python train.py --n_layer=8 --norm_eps=1e-05 --rope_base=10000.0 --bias="none" --init_std_qkv=0.0189 --init_std_o=0.00546 --lr_mult_down=2.0 --lr_head=0.0138 --grad_clip=1.0 --warmup_steps=0 --schedule="wsd" --seq_len=4096
Each number is 500 + 40 x the weight over the matrix's rms, rounded and kept within 0 to 999. Layers, rows and columns count from 0. Numbers have three digits each.

# gate: layer 4 MLP gate, 1344x512, rms 0.0612, rows 1092-1108, columns 128-255
# up: layer 4 MLP up, 1344x512, rms 0.0604, rows 1092-1107, columns 128-255
# down: layer 4 MLP down (transposed), 1344x512, rms 0.0739, rows 1092-1107, columns 128-255
gate1092:506456528491567527481504489521467527509474561484485473506497501462497468518512459503536431435505571437509575493535496437414545529487443564495470562503550435414543446462481496526457478523507432491528565513576533445519536463454513485536585503490474419476509449467481525497481491490481477474473498439448446469477524475491471499492494484421501508499507498512513396543563485474432446403566
up1092:455532499500395470452601562515516455507518532510458485470495447526442524513501548450518542470435481520529471420490461475583516473478486490460501479517509432571489542557537555497581451438515460500451429496439475529475520515510482480507459537512499557442407475525462516526553466431469460538514457501469488528511548542478529491507507520422524505528507565558484539495503504530423566515507
down1092:532498543462465480500553494548515472576516462481508496406446487466482466568466522509536500472519459471483467480473507559575445485472508548529522521449441494571553518507536470525553566515490486500535395446630515529500413514482504505560477459479446583505500497565460541441536510488483417477541430455476530515446480548488517432468470522515449473440537523511516466446473524450528416505475
gate1093:425476491495475492530486507448471543495494522556438502534540520517423509503533485522481541489501523526439495522476484507431416550533515519474547508463554463491483488417497491447504575517500454458478470550431487519623588486621518499483517461508514461492505385547467493577488470478491485449527534507477480475517498541614504484455507510529491486472452494470558478477467493441596522550526
up1093:525449530499512515647480509549520494461403585511530479499482521513478470480516496503539512450457542447514555544565481484515538487496461578491544499565521555455533527470476454493515516576473512574530514489494494529461464506445462501538531598522523447482469563503566587510462474437486495532492526493522523484591461572501529499499547493445495565512484432529476525521517508496488535506487
down1093:502543550463449509463521521528470519485436540424449480510492455526516413496517476489511503476523498504544487479542497536503517504483563496598503526462479589493525523509577489511467464483498564510440495526488513530483552380541442436550515460508563424573508472511459527485506511501565546451449452498514461507544521535467543418552424518386463456470456436597522533480508435525506478499398
gate1094:516558546543504458472488507470496446484461473459488485435445444493515568592516504460466516489471500538477450515476403570475514482490512411487558527531575457435542507535505411489496470475460479442507486515497445439516544471547504477506475560496573486536511445554431527420542558468490585470468538548460457515582494428513415525478521498430506499471504528442467520525460559544498531532503
up1094:435474557461489501492490477554529466531613483513538566490539400503579500541475527561435474544458456476517495500532501481438491524483450522522512441448459533530577450510531523527529523467459398544551490496504572490451549486518463527482486433532484483503478522557502577583522516513551500546505501498494521581505502457495526495537508500478550443526540498495472529449481476434527533505569
down1094:523445504502488502549481518480536546517511545525556519499493557486529443493473473477542427526472494423495478490514499447441405496513451493477539522499577416522469535464468477494465444529472497469495458561567507496489483471470520519427566576506564493512508520462485498534498463514465499496496517486547565461462419470414446590415482535551500543511537547509512511507500490444493459504511
gate1095:468481454474520508482471504513566510498498491403480485476501508562493488578459544474571536420576428570531508507534521508508528457507500442569545416547550555500477494493540485463512458504542508489543486449466469491484521488500511470474462496562538554461443524528462438510507525534561400499477533571540524552499494410509406495489504485554586473575510503507481557428485521490470469483475
up1095:420422490479559539509481505494481449480459487495450473509466399520531470453453501501465581499580481447537531458529477447568484549455444508460586455516518493488482562504497448462416440511442504494439547490466450478444488501467482544489487567526559451502474446456565525464477541489523429518512406426498437452515433514469504462524412475453410465560478462538481561528507519462529492469528
down1095:476518555497481492499501543536521562498523521398474482529511448604554501547483547506521522531481565574533487490521520505506441455442533520520556496553518482471593500572550498499449527480459468491404538556500494489571517484525592575514459479526467563480464494464542460525510488578464517558495486487465508457485530547549502511442476494486505508471502483549492498559540539526527477483519
gate1096:523467535514502497438482488479457465515432446451446505506487511506477518509537506421482497529527566475501465437481598551474473555482549522525515494477506541490504541543556536523517496432462459499531491438541496525470477553533443489499463505398459537533499478546499536481521561595504485511543519518532473453473602519541476414504488520515531482469562472497533500529533513511498495450524
up1096:483523487460495512518477554493523519474516424468542423505494520488457537471476484545489454507510553477503440519521494507510548479512548542495508504516450519478494519488509536505429509495532478501486453516548530454477485463470504491548457525503490574589533455568522454461540482514481462515450477475517552450510589483414503476509495537481514470498561523533550591539428526528521492560497
down1096:521495562396453492481480468483474478425445442447549566460546515532471538535482513392515484494495468468461417537536492500499528490509501489498487464464470451571510488495416496549491471501516485478453519500464484533431496481523546409495483450521521432490590478532466569473482498484534529534483429457515450529523513498558474410514481506522511520425516533413438520534459514516525515488486
gate1097:504524478448545466515502466498517456457445492532476499472495571536492446505557493551521513481450515470469456495534513494474465533489537508572526498565524497489504519472463517513531496472525446538568530504454487522517502541507467494442479506554518507514494502533457507575450585487522536526490522514469414466555483501487479521498507484482487461554526561451534460500524425449498561479488
up1097:478538508435451481472546497484549483513507617533395588552421539513463491553552485566477482537568518453454398441495486472551528443465462519508496527483417481512533552514468530493520518446541530556491530481523508491560435500460489526475519469477487547506562500612478505518501522503479544468515480490502607535518437518595426540544504501456543565463507515533577482511560515530484488475482
down1097:522502565541548566531422507495461507509516491574545460538527423587514487569442462498560504437437557521509490541499518459510518556522511471510485486531525487518529484481430492549452551461448540508516509495520510516494544461553490525506471524506514476445561501456423496575550483459499481553511539565451462489489480532502532468467409472526501497511545474493441464514499459475442565503506
gate1098:576449478447523468482443476520469479498536513550502498421511466479602548530521571485495511551530516464511486527543484459502523508511469626556521547466468476535491533520422426515566593488494536499527542471484527534474512506543520427561472495525528472491517426489586539509509517500509429468415533473542519442555481471521460505517478508474542512451483517492510485565515533580525516477430
up1098:507473461510483462510458511472524466486444520494550522498453467495492589480502502537518493481493449502507498523541487559534445589522501498464496500564530548481509500523511463421524522522511472505565472512467557483420551403528487494482515483493499498574501477511498500565500478509504450503407494493519505516496511541427491541517497457511483452500457528433595446499468536507493474458557
down1098:590481473559495467451481516540553521472532491492557479593514466595515483455435479527528526543518500497469492477538501509505502514532495473549449543519485523507524575474443460514566569448513546532450467472498524438472469498516515423430553508495509541475478514499505514552425544517487471486511494480518485501483550620504484552527462507503520393423475496460462425481491479488499511436487
gate1099:582498546494501498541412534564520583480537514442543492507493502464460513467471420469469516477502514544560464431486486412521484566575518554542499516469499536563480518479553518433483552446513494530456482491552437515547541509454455469431530497461457468481528483499528466534538523471454460521507507495403451433454474563553554528520490445508494538494519513473529465584397539575520546486431
up1099:567474531522488463439438569488494443477475518463505492536488488506539508561495481526402430492484463495532469430545435430450512500516473548531417512487565420516523448513499486457463595511435439582474539430469550544421570439516511496504486453622479476419485471514527520517498553484528469474479470507513472414558451553445543490492501451558440540420518525468489422514575447477500539477537
down1099:433534510515495507500464468451487519505520498543500517513492523445495510498504571567515456461477485569532523528603486499536487544415585508457560478464486421563430525494435495440517599433425456498531527540556555562457574453510543471560411582514535464526517452496566501419541508510487518446500474500592462533541523570506470478491452490489396492514522506436521457423495538491435396478549
gate1100:496551422613538536396506425492497536583522448583464462504534492567423508501523453380503491455527453503370486579505431473413498517492431424610494445424583573374460571578538593571489457515478552441495473457489620489484501526382567416471443492449413564575534414633526550499489424452415519488520477418579587520516507465518521455460529488471467450401484403667502520467494342485537470472322
up1100:546508467511479586537570472542547445486522563453461488505480463499502552510422445439565497479437606485511480448473492489515499485491471464522447478522506499477475512471508485557561453568489498490437558539481544519527446512413504469455387549505496609483475457513509533504478452519428526502508517550552459481437542478443464531593564509525552522481527459484493523409426484473513511513427
down1100:488507510551472592471460521495457477440505533544509465516636536467549440534379468555470511472473528494536469475432567454550425441485509604557472342495512545557555437494505472530367494512485492511509455545590537393513488481468470500492507501529568623583511571549437509481479458536417487537440480483491538463541563394520550416584569492455480481498499519450582511496447460536460569509476
gate1101:526544505436504384501539462533593569531530479477505431491483460506535499488526531461456547506516527536435492536526559507518509500462491423498468519533462474514516512595521440555478459476485533544541436476565511443457588512553515496511524589593526525499560525538533483549488509517444527437428494536503476563410467523545451553537511515516489529503470485603521530470451492504484517517482
up1101:447460475501397515504494506509503403470431578512463592496522515506540463475491538546487467515485529503468483453483479549546430517544487517529496493438549518509486444441497586439552549496553496482477547552513583517503455474487556524525451459476460477465506501482510474462516402427501438512533520446452468500532515528415549444556581516434555477494544505487416539467489502456543533457498
down1101:484528507544427479534502481452522564493524553519436570472465485502537481519503459518441492458481502534464555541495432559463482517469444497580518488560497507439573422489567518442499536466545477481424525445461427497462556449517510481514577451513464473521493513530494476455559539498482465514512507525525499454502570406485434508292513522490487474504459478481425482500481447530541540464415
gate1102:520482479478501469484531483466482534508477484560551457554500477449528514450532578479496451500460465512532463487494518610503495549501524527499534481535530551519441501424456550529426511472527493520558529480559587478484495438572517527534480531479510534416476510558474478479449497485497512530548470524470484501530466497528450523586465505563471572469506468526457525550523525496445471474524
up1102:527452417516505462483542539503526447502499445439525510488560509509477523482459473479603527500472467502493482500561496473497579558506460507484514535408485451517483514511569526512526512437501494464509539461487528488510539484441462433504500528524485545488432487549533540491589468542525550504478507422463485513440459568460480541430528505506503573547548566545458505487521574475553466534533
down1102:532512551508456549432414480518475543537545454515550504531539483458518501529400546439531463472514583472495507468561526417563472515573530561558528553408590507516608502483556554518515468495462504535509467564473433586489491442497458500484499500491515491496521471524552521467492509421513491491536473471500471520537468533514456523280455506499438539509496608549520526529424529475468487495544
gate1103:572507522594466571511521534512535457579467530474496543475480493509505503459481512450515520449465523560516415550492484517543537421450442480521528549506557391519489437480481463550516550505588511496497509481491476561567534491473465473576534507520498491506525494514549407504505510497516512406518493492491489496521520526503445521478497499518511545517463438438485475416440510507367538493534
up1103:524514485533552455525520495437457525487510433532425513578523476487494574551524511531470460526471469484514531388453472471521544475427532459469489416472519567547473474513534520506483520463442466508508540535485534432510511512524493519495581548484547562505403518415551547506534550576583429450489471505579518575489457453509494465478484487519548472505480475530561567543568450508529489500438
down1103:436434503535579504548520434529437423462486442415472452477497559512502572481499513532479512443480492390538511486490494512540451487492513504517487494550522627463438537540522506496544540448464473464502491553546463520459539567525448411479550446419507543516480541580507498460495440428453538567568462498494535540486434538535574499493472491446479561530539429526500439485482499521540422449505
gate1104:445537570451450476502499504499527520445411483480490431498373518482480532487456409465497567540535472465522485490466559473475452502472440509488504459518505487483519573520453488497450511490499504481627557531494536479513500460494495440497510477488497460473495519511504499524540492465506486497503446499489501424433501515403500510555522515476499450526555510516533469470519508473501525484437
up1104:519458526406518509501477497516482461500559530484493506542510527447529420411450506517401555511499474514512515452558511512551496509421566496502473498528507531524531487493531485494537477453536496518460445440499577461497404489529537473445485538497483470509511512464543540476465465546472489468485462514504530495582499516501468472488475446528474476567462506511560552599574522561509492500471
down1104:511513542539504537435478498476532538521509484484456542517541478496511526522500514513472474517511525536512506453478554480489581496465492486488508490496485595459485499460485528542544452416524516552550559494521588461538469508487459543512488530478492509436593461516610476441546440447502462504491484478481410550423548609511526488446543513469465462551464573494581422488474505486432492523510
gate1105:442476545554486494529572485489533497507447482477537452457524507457559448489536520579504498512457509475531476486486496540501526497497504530519396540450434473549516565482473535526496502484587471508450584458490521575560526495585469504512499489551481514459488424519445496493503571524529526473414534495482530458493520519514562521455511533476497521517489567492476460527462460518502518561523
up1105:480449546534552519576520471477521470505517470443508546427441553481502503432452540462508509524511477429404463527473543501470479443518480502510568505455531492470525516521541488503483545512512409528444468399516500517470521485510472501456529510448480487560546473539498475498471496487517524578499460517449494526462519529530538501480537538509388529536531503554549464524497476423485548450519
down1105:520531439494506508446587486501503465505509474544409478479555506490484565517526561521479519479452528473460470483482514493486464476552454507500511500574469521441549484510442420475442546488508462488491466506558501466536491479519499513546443449490481437533451463444408594491522509467548548467557509441465494449431481478505558484495536518482465537515496454475496560531535462506521541383545
gate1106:497417517490442449554502540544446535521520500498499528457533532506458453523534534524511506516547474550527572494513527519539472552538450538468523549454521450522452430508454500530497510465461546483505511589439467495511450555467475501454476428502482489466494507522491470503471490498538468560503571460523522468554497516470445474464535464445460496523443498524480533453459519528482509472476
up1106:514477486490479503497445531476437497538525462480502500524502446520507498541539505447482412545436516447534537453513426528473467489472496448460465465486472550518450452490515544498460506517507483502546553484515483533471560486473479449507460422496559528584545526513506571526514499447470490458496504443493489583480504500465550477512523563480532471475495470452477522460489452549502491532520
down1106:548609453530559561491477482484499544546520458444485423498502432532504450518492482515532506444481531479463428515558510504504514570511508595495482550567465503510594508469469579413518515504446473527485473510507508436520458573455494507542449482536502487495492528501464516464561482512452532456553529498517448568478501549472448538630485486413526523573583500477502526583542541471506524555576
gate1107:472576559458452576556537520575537541467536550460477458549466523521535441511431526464445549541570539530517526449559546538484482454525437520469482523443525443519486452505556496502518524553563477511499534521488544541511537564468450506495489502533487519529476502459584445465531537503474564551529458423524523555439444477559438485458572499506475527494477509547501532459551521523491532517522
up1107:493519492545428449463543531459519567461489502557529488521455535471543545544525565543548535454499456488448537505485578468427473493472560480480457524520476497516445516427430562594406483494490541531484441504500603440515602425461537511491464498463552518509477433479431536467448500502528481462489499519560515554500536453487505511482512467473394555553468511480466474504495430497589487502455
down1107:497503531468520500546508535519498574539511529503475553480499543493519495506559483511500515493482560549496501529532516443483514441502474503521459501534555464499462496534518549486494456471501509517497511501530494469463483528512466484527528492461489546465467471584467536514482444522531498461492581448552492539450474454511436524506494462463493479517532498567502487443478563502364551494493
gate1108:388481502531586415538471441529524437532507513473491474408490470598538510490502430488527501460517561512469487483504477508529521518497427519455501522453593454461459518466503532447490470495514483487480489517501512532549541456393516485512467523502527476516483489498537654475487477478508462547508483474485557440547531490539564527474519535441507547531454472486519456528455477492515504500524